From a checkpoint of a small transformer trained on Wikipedia.
Size: MLP 512 ReLU, vocabulary 8192, 2.83M parameters.
Each number is 128 + 32 x the weight over its row's rms, rounded and kept within 0 to 255. Layers, rows and columns count from 0. Numbers have three digits each. The size before them is the row's rms in percent of the matrix's.

# k: layer 4 attention key, 128x128, rms 0.131, rows 38-48, columns 0-127
# q: layer 4 attention query, 128x128, rms 0.127, rows 39-48, columns 0-127
k38 242:110133199147167159105147113151142102111121188153167069115163118105156126111110115115098162144181174148102167093107132103098199142140140114113095143083136101113136114120096106153084188095089121170101172178124123076160149166146084134156116195093104118095174160118099163128142065094104128147172147108156054089095119129116178153109227105129106086118094146074114130095157172152119129098110
q39 104:121111105149124152138087121140141180181135082074141176071192141171150108140078126202099134128134097122102123091124106139156141161150079115103134155105155134129194132135176155135144053134125174159138098094138122118107090120099081184127098113062108096160105135145114139139154140035206132094120115104095108121184144164091092133157155075068118141180191154099141135122122182118108112138146
k39 100:132154119161094036135173158153093142127168171132104109154141111175121105118129079103136142235143138144186081112127165103106158141146144114117176109126131154143101129098068129171083115113131138103113119128140135179109080149102106119131181065146151147137130129116178153076081102103109162102119145195112124109076183130140149098126206069133179096096105062139100146105117128129193093128137
q40 101:102174173171109096136118143111163104139165107166151204174144191136196127128050084115132132142152138115111110086132102084199131059067143138138148103131141134149048120144195128164106123127086144118162147190131107115127170128126103096130130095117118115091133096100177118150121109121177115122149121096112083091134097122142100160203112125186126093089095107106214173121102130125150127086126
k40 102:096190111127133140166106096185099130146109095143098066201119102165092098130130116093146130136069112187134104131116147160107056111146093117127133116158121144082190138159152123112075107129089115124116115156096096178109154147111144151179097155076135139075208105098081163158114140145156143144144090096180160152099113111080176103043134127094093168175153166196143132130146153123084151130126
q41 105:130172122153159038073121120102190128179076112180125078108105139112130148061147125139166161113116069192154180106123122087117131150127082129173167135130160145133162080109121114131092093219145116126159133149211173174107137124156109118122118175095155125114080110166132108172072065105129132160144146121138155083117118122165125107115147076131111108075161147093131166117130136085099117128083
k41 104:142157120149121184123134132142058133083144114099117139143095128126070143152101153156132157126113093130110133082108139176156086115168098115072143137147109130138100179156192160139160117122142183125118133187174073111119112179160108117105143166117134163113069156079098117189140129061145140093088102166124128155167168210130149147104194178116040112105087151137109134055099121096138084142107
q42 100:210133142135152102152096172084120108135134126101090099202196148146099116088136129136122188116070153157122111112122119121124172102152102131137177087104147045102148144129122151143121149145115134147151145053093123155139098095182148129140088101101170177163149138152173107058103113170116124117144106107148169105173099183091128122118163144126080156084160069133131052068106127177101107096162
k42 098:157171150212125147145114152083170092109116119117113124157110152105107089125111131094176127051097166089135068096154133115145134110080168152124138161143094099152171119183140082110120107075113196107132124088078124144086097149130101080133140154218092141180123104101148095128192103128162115098178131081111189123166146082152103128116177142136107141166109124065103148151091150108131127160188
q43 105:118110081096163160128098172125083109088104148137137154157063155177146073142112084155093142143172068147148080175128176085118103110167124155140088137174150166162126095133102113159074129108085124121091140150177138126147152146158108114148184172101124146120108155133124098161113082173116157105122153096163131130179067158125099075122165076106151187102113087135096106184072165128083081099196
k43 107:130132152080138132123177141135121068083149095130088050113131135092132117109149074078197169157133123201105104142057092120167060150059173171079148145156123120132156126148132117109166159117169128118149136125151132074162128161103125150114177122160086154109168134095109167138192150167093127106039145138133129144151084170125100176159122160082113094121136167086067123126119123121158114116148
q44 095:119114087145124094161065170124156133122170129140154134155128101084167133148159125134144173125115102102094120117149145103124122151100162125064088130082211129136121150151149103187099130146166138189148162164086133158066105150109098143206101141104164090117165141085151133173102130092066133147083107136128120067101114124127117217099147120146075150049110123144145090102096131203136091131182
k44 100:038167097145131168077134108195045078095120106156107127153108123133174091124146143109100098078113112160132076162131105190168101143152111130169093164061080131181128100189209108142072114176165117120109138083124131131149135104125156132122182096125112147203129106108102150087125170145152131103156118121130137115123151121105149166089139106109095126096137088155112159161113160106198134159113
q45 102:163104091129073137121094097159131204202127125165143090132140092115142104099161085135147174070150147126150125126215107127180124113091099121174110163142113111104147147163127070118126145165147153106094103138118102175124099093137096135091094093152140148111122089151202092173124095140202147122116119143092118138171183084132159130119050143085083126186098132150123107089086110132093155146199
k45 103:105171165118118119152125125087114101104095182063076121106142113163120141126142145194114131133121120126138084067132172082076202174118171109167171137080105119138192192110091162067092150103110111135164113128120137139161112134188183118167150140110187115077083138103112152135056136097116151118119090048124142148149092117163151108142181188131116143143116091103112139145117124187129087146105
q46 096:139161099156132129142181092126124153135122117126061088131132130164098154140097114177107112115061138061214097141134115176142105173139053114151151105153104148087144132152125123139152134162171136115115131141107107140115063123129096128134157122088146143113092224142164148176140034082112155097145100192114124069143124107135130082177120080162088137143089070163153172166097144135127154165147
k46 094:134120214112158128122121176116137058148154161106108111125157102176181134175148138139100139147140116163091130107200072098113147134176189115114202093096135176084129135082122123137066113128143115206162140135122122133131149180183057121111162197129088089101113083127103148113099104071081124107179122113111109127146114159102071151133177151124132125124095109123142083099153103127145106114070
q47 115:117135168127154136135132078122205136139138089138185135129120145122113130113091107107075131186157045126113119140156144138090161150108127162165115142200050123176144123141095159093088125149157163129148076116190182154131084096141105171108105165060107105133157136115177147122079118195062106155136145094114090103185082090154144176125080109098144121116105085139109086158133104087133150155159
k47 117:125106133139096092176165105139072141108129180101117128131146153116102142126110142074097114157174119144065192130139138086164159148129187109109102166116152141142141157123125077157114169128158146118133146196176102127152151174108095136134117107152115125144188172106118113110172116187155073069091129145161077157099088108110158126136175177135035120157109135090139125074127104106104118021075
q48 113:139128134094062204154140135199153129084153098116122114090141125169152131095143125135107139089134108158127125117128130170126107038107115164080122077234083108114148127091105111087133125146107130113125168167147093094173165183165093135123168135186159178073097140108141150076114200112102157105149134133128170117139135139105115182105158098104111081097127172093109201155107090123124104125118
k48 105:135109150134152132125171141149061150158133129092131120105139166107161150074122130145131152114124077089110026165082118169117129099159158080099127155140120156119103159135074130111192135163145125165130087112090134155107116140132103100102052197104121133115159165155094181146118156133145153190075124174119080114095153123167124120122108100119119101140112114101106090165171116172128208091233